From a checkpoint of a small transformer trained on Wikipedia.
Size: 8 layers, 2 heads of 64, vocabulary 512, 2.16M parameters.
Each number is 500 + 25 x the weight over the matrix's rms, rounded and kept within 0 to 999. Layers, rows and columns count from 0. Numbers have three digits each.

# layer 4 MLP gate, 512x128, rms 0.0808, rows 72-105, columns 64-127
495505488470485490560488477532466465482514518499496494517512503545535499492480485509498497500509530531481494501506537543480531488475516499515492539546499493480539553504480504431483489532479528
539497544505510512478467515499501463474513486498558446514500501493454481499450486517505505496494527481477485470458546483483460518488521481521498524486509500518534503515520445484478497526523464
504479530522511544456454497517488487480479477490528489496520447506445478497511527497441469551478493531486507504492506463474436523510523524510511486509437502477478534470435471490491487520532547
538481488514541500469506490470500484498513520547497487472510496448509475484497501493547478512516517456461532506500492529519455434528453526532481549506541507545488550469491521506507491507476493
505521496436507481535477523484508522519442541477484510529535509500465519486476464487490531498524483516522536516504497557477543509493497521519482521520521500542515482455479491463528516498503512
525547513497499442531479493525508491473491479504546542493504468471508538476504475502489516504485503521504516474458533517524508504493550493478512508492499493470488497505505498501521512473523519
571500506498501516515456461573446520467541482517467487531529517552515496478510451535494539488513505476520505477496472520467528482495486508495523547490522517540500477491488463521510508519504491
477530511487478519506505494523509553425508510483497514490506475501496497426526490448497492533498496427511452538507471479473473448494476479479488495477487491526515491506518528417521511519532499
505474480541527498487517526506514508516498475471483477500514478538491482509524444482501511534471500496475496506550521509566527499528547501475516477477474517508478503468530501535515530527487488
526488515449461466518526528477488520459486519486505521440517509483475526501528492514472494523553490480495477534521481513512488504487521455446536490530492494513551519515473506515513507496462502
520467506520493518507495515481492494498502484522513471492448511485502506501504493517453529497552511508430514501516544527498493523501493582521500499475482504534476541512505519463557444488471451
496457508507527500559504501477516503524503474496515504530524528463505525489504444518558519534498480499499517514544493486504527571491482531505473491525485477539460464495523503554476447537500524
481532497496507505498469520513512484471506496534503508490485494502530508501466527432475511492465482457510522521519499483499517554529510537537478454443503482543485544533475512496517496519477527
464536504498510513490489493540498495503529517483502487511488492490478484524499533508495477465497478480491542522481536524471486466564470506527492474487561480500557515511526495504473523510476511
440471499513490462543473469506424521491473515522522517473523507478537484479505533468473530491517494498522488514486500471521514508507502477522498515517469489534516508486500488511504512482549495
526523532430467568488474509547468473518462504487479584472508494518527557523488495502505491494463462483509524509546484487457529493502505451467482540511486502485507472539493486466532456509534528
508505514519482511494504550484502473494527456523511511524535514520519493505457464488483524464445549511460501502469497479483541549506501536534507484518495506503466519516524525524509523496502478
533483466475486483472495481496528530536500500509452471488541498473468480523457510485443484501500541468476478495524518517468496469455512553478468508496498436510551485480528487448502501530508455
533475523465528480515494525507477487498518501467555501491479504469580525493514502493506485471488513493484514503498469513489537515516488516540498471528490458493502493476487494499441529471511499
484518524526452534541484490539495496490521543551523507542480480489546488486510522519480498483495512507519497469496489517543511494442439517506507488506472501534513511515538494494492467553555506
499487484521496573482502464483524473473532487520523531542520496487532472527568540501480509531539495544496471501505489482528512502545513509531507471491497514479530495511536520555474513550506508
425483513558500546523506521512497490498482521502480498533477491529498489435494497511529482543503468497502484539438474570428503487488523487499519495482479459494473512525504491484487509475519466
503487486495492498460497484527484543506512480477515498507522448479547510477537495551474499502464447472492540514492476488533541497520493480558522521571461515486494514482540499467486516484475478
524524504468533492524502451526521480505505506518532543500538500499517493488488501501474449513433510496513526498529547523518472519520474489521482551511516539527491491476509518499499501525500496
493524563545505488457543493515493467441473513523509538507528461517507500528460519537503501521517503547532516516471533495518497480464468526499512529467504471476486516507522510530486504517479498
491516511528542508497472501512508520528455467517501495510468478555500517502489504524492491520461538502458509525459494524470489500461473514488538501499515502480481531486525487490536502545482489
508503537527519526490496518496499522496500506535486485490557502500524526526537467476519470522490477526531488536450542445500502543547488497470498515517540517487487486523526467559453476505487507
481489482471519477503475475560509507484519490516508474466470517482518513469488513498494505444555453516502460457494529479512495469522452494485533495508507538476514512510493511527535483519517519
509497514531521517504508461492445488544500494560526510494532503528459520507512463498473470477517496534530518502473488543435478538504520482522475517532512510475495480489466505494498517501454533
468525494524507544498491449498510490495512470519492515486500539477521508500511511499520488465431519494512478478483550480486487491483505546483533500510508480497477536507480478484541470510517500
505468490512477489513500472525493462504547479517472499491508464533522526513484513478514457494490476515505500467529477487513482524496530482493457511521477482510470525484541460495521506510551461
533479499528513514509504478510495484508491471505522542509510487468496512474539513491499512518502490507550519506482487495514464532543514497527523500537534507510492486527518534519513503462497464
473479509503488514493456500573446479518488497500544531521491489472560521502523547503528519479526485516500499475477526515489498526503514486525464489527487536489531537469486518504499508491519476
506517553502479458496515462488475491471465501521445474472489457496494469504449525439490486492480466517481514529489455482504520545511488504467499514574504499518533483497505524486522447507472485
# layer 4 MLP up, 512x128, rms 0.0804, rows 72-104, columns 64-127
535467521479509538499456529481493506466519476521456480503482513492463504505482498495540492523493525514514519493490489480544522484521479504505470506499500522482507497535557512519480503565496479
496482516491535518542458505536525482469517458539470516528489472540504492486496536502503489524482494488530476504504524514473520507553453480510478504500517505502507493508494471474500454498517516
524513523506494497525468431478481504536515525449493481487489464490492466497446537477504525492462469532474500494482452499488458466526541466512503477499510472453509512500515477516501512517483507
478500496557511532478520540472513477501453520527515537488500517461469478530487470547535461505555490464526464486490501487518484488497497480513486535508508502485507500453513476499479512461517500
489521481520461507502559451537501526511530490477527501479498471477503520489529532515498512490489459517489490478503499482507505551511493501579493524530546511507515525501496480456524549509485482
498473537508482504529474485493517492522502500467513485490525474485509468464499518516503497509515505497490511490513517508536485504491491530511544511496515478464490504521507493450493459513468487
490489513501516505526523496483525576485505505527467482507520522509528489460501455504522473535497465521547513474461496503440532483477484510494505498501510494510493514530546511442508485494488471
470488479563494508483532523498517483491493484496542519494493504477470528530492478466474490514518502504488535493503559500535488548485498503517516495463514499498489533528512505519516509500486542
499510492501502491499501516516492526519537512457559510458516540502472478541465457536480506493494539475514486491481472506438481512496478470515509536464498521539473501502534494488554481498534517
558498490519488522494518483488552504508464490537516528453507545510481472475531516486495526495503511496443511518495511483533476541494498481492480516518490540496525489473439515485488491475498492
474530513491507469470510540501482453516499533475519505490519513500501498512501500486544488476498479499477507506448449481526501503491499461463519462483552516470509455497522489484495514478521479
501482524545475487494491482474527490505498499483510523492529530522456469516508522504547499520510498491534503495528489492499527547501476500517517462502529462482467469477499548501468486462494504
549497508488495478487541509476507491507479467493527509493480486478478476466475519527499477561487513508506511500509479486491507449451572492513519506532516530495518500469475473500510488483495506
496510494515551509525521465495568494486522498504501497490531480456466516474510529456503478490491496514486434506502510463508514475481518479501512496509507470543513491483505473458478465490522480
523513485487548502533536482521510517493490497461496490507511506466517530510483482539514490547484523476498484511528562516474538550498460525505498500466489512533485506532501477543519505465520567
479501524493525530493523497501533528520513485457480528519474458465490491452495459512479424479518479509527490475520441537534513498507478470532477513485523569537473499558495484490552500471489573
508475513490479512530497542509512487502475464462500504470501503507506531475508508492537512496500555503513534500526489492478536489481483434458479456517491525472471546541493528497468466515533541
541503541490480467547450525481496512508534497507544514482519468455470535483530525496484475475509486509474492532517557555490514506529483484484535439479543501508487495510513463498496456493507498
494500488503528521517517460521522499525500519481507485519492506493497513457503546469491482524503482502473474528519540500506524493470483490513488512482524516490484537485509512498485466512477546
551523526490472536533520493536508486517524494492468558508514489469509466501517480494465466529484486558446505494542509481546515520496466538537526496501488522473466473544494533485508438504484496
497523556454511470470511498505499466524497540532488454515497508480484457496498511475532536503497481507488475482483523511457508498517486484522521466510548507506517483489494490515473479497530508
516519535510493530481518532509517456469490506476541535520455515482489461499471567490485482518533493501467400520521481455484482479410542533512544459455497484453517505473497456549481521509488522
479506462514474460536485485505524451502496472475518524474515474480481527464484512523475518573448565500512497467481524534506479470465466480462518446521473474531506514504504506493511453544540512
501547487485491518504491521546498509476492496550554537509535496469491516483479524515526487512489502505468486506521484507463471467514539488490513482489503497522500459506478506516481529515515532
464488498495504489489511495485497509496515479510464432481485496511535478493481530546518555548509503512525507498517541537545542505528541511510540489513499540534468481483520519523524503494459504
494509522491519464466481506509496533554541520539478491470493520529522521502504489526492483519483489503493518434522486498497515485516536526549503508503519484478499517492515511514496457507491510
509497465530505520500464500489528490525477507518481478465470519470506486462482444507491530482476528469551502485562505485533514513494535508531502494478526472526508532418525469484514495518478485
491484469519498470540498463476438422485538512497521512495462508480493496500493471504516502473493497536460503544496499487551501521482497488504515504462514502473490524500504501486534486493470514
513503495522504508463487543544544535511501521479531489491491558478481475468482525506451511503522520465482505514524503417501498445500535511509543493498525528484486490484492505486515459544527515
479543481514492550536509529489501495465494478505498530473506523524531565503487530496523515498457510478486505501491540518508487532531493481467521501459560508558500483485523485525466476510483543
526511532513516478491503489519478506477466477493521521516465480494482506485545496496484511496508505479494510467474487519461505514442488501506548479519553510492492479477493477509473493494472464
465540510486534499488532472491490548520482473500510519469511482523522483481475488503500478484503501481490469524489522487536497518503465521485526448456487534491516504575545487453489524462516505
502513531490508495505516476533464501522525534472479516461497484466523518472485532489507550495489508464533505493545494458472459461504532514504500514508510503482498519511505551490497518481484476
# layer 4 MLP down (transposed), 512x128, rms 0.0804, rows 72-104, columns 64-127
511512499515495554495510504534508459522474525493525475514512487459513486483513509537520480500483523448495488503469456512481508513466488485485496523510490484456526533488494503541461514532516456
513512490528528545473516515523529516494477515521502474456480471506499490514567494546485440470511512506502490475493471519462504491512517490491498557480534512516545511505498482527511544500529495
479495455522500483462520484504441530497494509493490496516491471484522535452497501497522494479489526484507471477476539528502522466494510565470497459478519517500484511488474483497488571542499494
543509531483502497466493532481438508478492516512463471463530487506480509482492534486497521519545519520489496491474490494500496471522561550474507480471487459517531503503570493520488487531486537
491504503426499475501473517506476503512477514512510470490494513497468469505529526479488481493501497452475529502473518506499504503488453513516493499559478521500523482479505520508518521489460473
512479513562446474473493503513489477485507501480520511492502493463499480527498516478514467526533509499516501479514475481505526469511471529462495489499495507560483487523483473445492536478527467
475474449512454491499560517482517520475520488496532473500503506518502507522499497510499477547494513538481480475521511504508499499543541477454498439530491497458514513542508516509525544493474496
498489515570515514508517470446481485445502465519505496476472491494516514526526499471491515495520509465480454494467482495516482462476458482509508511522523459494501522488519540520518542493463505
467525510511517466528478477511499499467495495494451476515460475553479482510494547469460451456503502487510509476506501514527474487530544540489496551509495475512561477470493472538476503477509494
486529545502502498507494463516512482496529510488545492534454494493512482507536485498506533497487493479511477472497514468534496492499535473467476486513480476540508503469486499522496539554486483
543506479498479459483476480484500459446495465513510518535547496522508506510478482494506480507472534525560456472489512480488509489506518484481476551481481472554515512514504483483522551514523528
535514517486442559507465490468479551531487485440491537495528504471475540500486491504524489482487494488502514458494493504513522478507464480536485503556510453516510527456443491531526509509469521
522511508520486508497535488508532504508464509507501475538501475510483495516460505516499494493512490486489486541499496474456527548548514467478470501473461499507523486523517445487471502494516478
494487468518451468492467498495492501461438509502519511491531488558540522489505511497513533523499492500551519501485495512542491513495516452505528539501507528481502487529503554531510488517521544
526516553515509520516437442478464520487520511470508508473492532526530515494528521515501529493480435524513516500480516461521437504482517502545521498491524498479509496511532515506497487493504530
506496491481469509483536500463503544513496454502517519531488511519548501515480504541505444516527456537490475478543460547481559538498514446516533464492527509521505492496502504516570503466479524
469520514507479502497534517527521494526474476506517531443478474490514529501509532467476524516504519499463455454491500470503498473435561511512496476516471517522495515540496475488509555462524490
539562469512504489490469486495541435501444495492527557497491493496492492514511497519448503464501502493514528496520515515487505488489471501501495541547539538470474514484490486501512475499511530
489519488498437540501486512536530519524486504564484464463508513469474537478514484488493536477518473526505539449497507494495502501516457507486502496508504512464492464473513524508472560511498466
520502541487510485543513504514515528506466512524495501463510524488556455515517540505557503487514503510495502487510484501522508512470474524496511517506507450492534514531520515540496530507525505
456510513448459481463485496466515499519493549510482523495507515482478476455561465541481528501502500494552462474505475519579529503515497507471473519535473484527480481491528477492497495557513524
528539508479463475464448480483476481504516541495518518519497531487527449503493470439467510475543519509483478498478440508523465472489524502554503507451510480470522493497464486503448528517451489
479505489556498485484458514453461512484485538505491490505467483492499540518500478461531502488500514445490461479478467442518485507496507477539528468522468476487489498512502502524481488557508484
487487500493518515480496479505491547548478545487498513516517514496504535440459502481485453476474488493519505491512506488540535474496518506575460492535485502519502503489480552515529527479513544
471510515515500482501499490494553485476528502471528495472468504479513481488472495537467522506496501529513489493520528471549503532475548496502509503540504537463523510481572536513478475479506555
524488515493516521531542533482519541485560534491493478492503538476511511498492477499487480506516518466526479451490525541477473529488536499454499498474487453512480493489491446512523521515541480
471502474534535552543453545518470498525523496496509484514526513507543464495516490466512516495476483535486516518485540478501490474491501517497463526461495472498469476539478487545496517530480464
546511500524499509488481505519493536493504521516500499495517517485464445513476511502523512516489530437540486478516505497479482519495553490493505485519522473507461482490478475472526503488542489
509469521529488479506456510481500499519511475503503446476474517549484505454497515492474480509508522525496420499499527451469553538429482499487469547548496514519500538481514501526509519515490522
509487494466498492496514484525432470503508476504508500462520522493512503451487531486514526527502515509524529500536533506510519502575470505481518508485528539490510471496451539514519478510524536
513476488512511472492474510498488502505464485539501508480472534469496475537519492516484501529497498486502451521512480502519464522518492512498491477492509518528517503512503496497495513514494531
484469515504510514459465534493509466509499549507469493521516474520457471499517463459522493524520494470490514466494470512508515495467531512488501522470547481515488512446479507495516468535488520
492495503508490522518495530490508445487481535527554493511485483486508542504510504524462553507502528574535501504484486486502517523503468502505533510476551461539494513504433495499542500484506482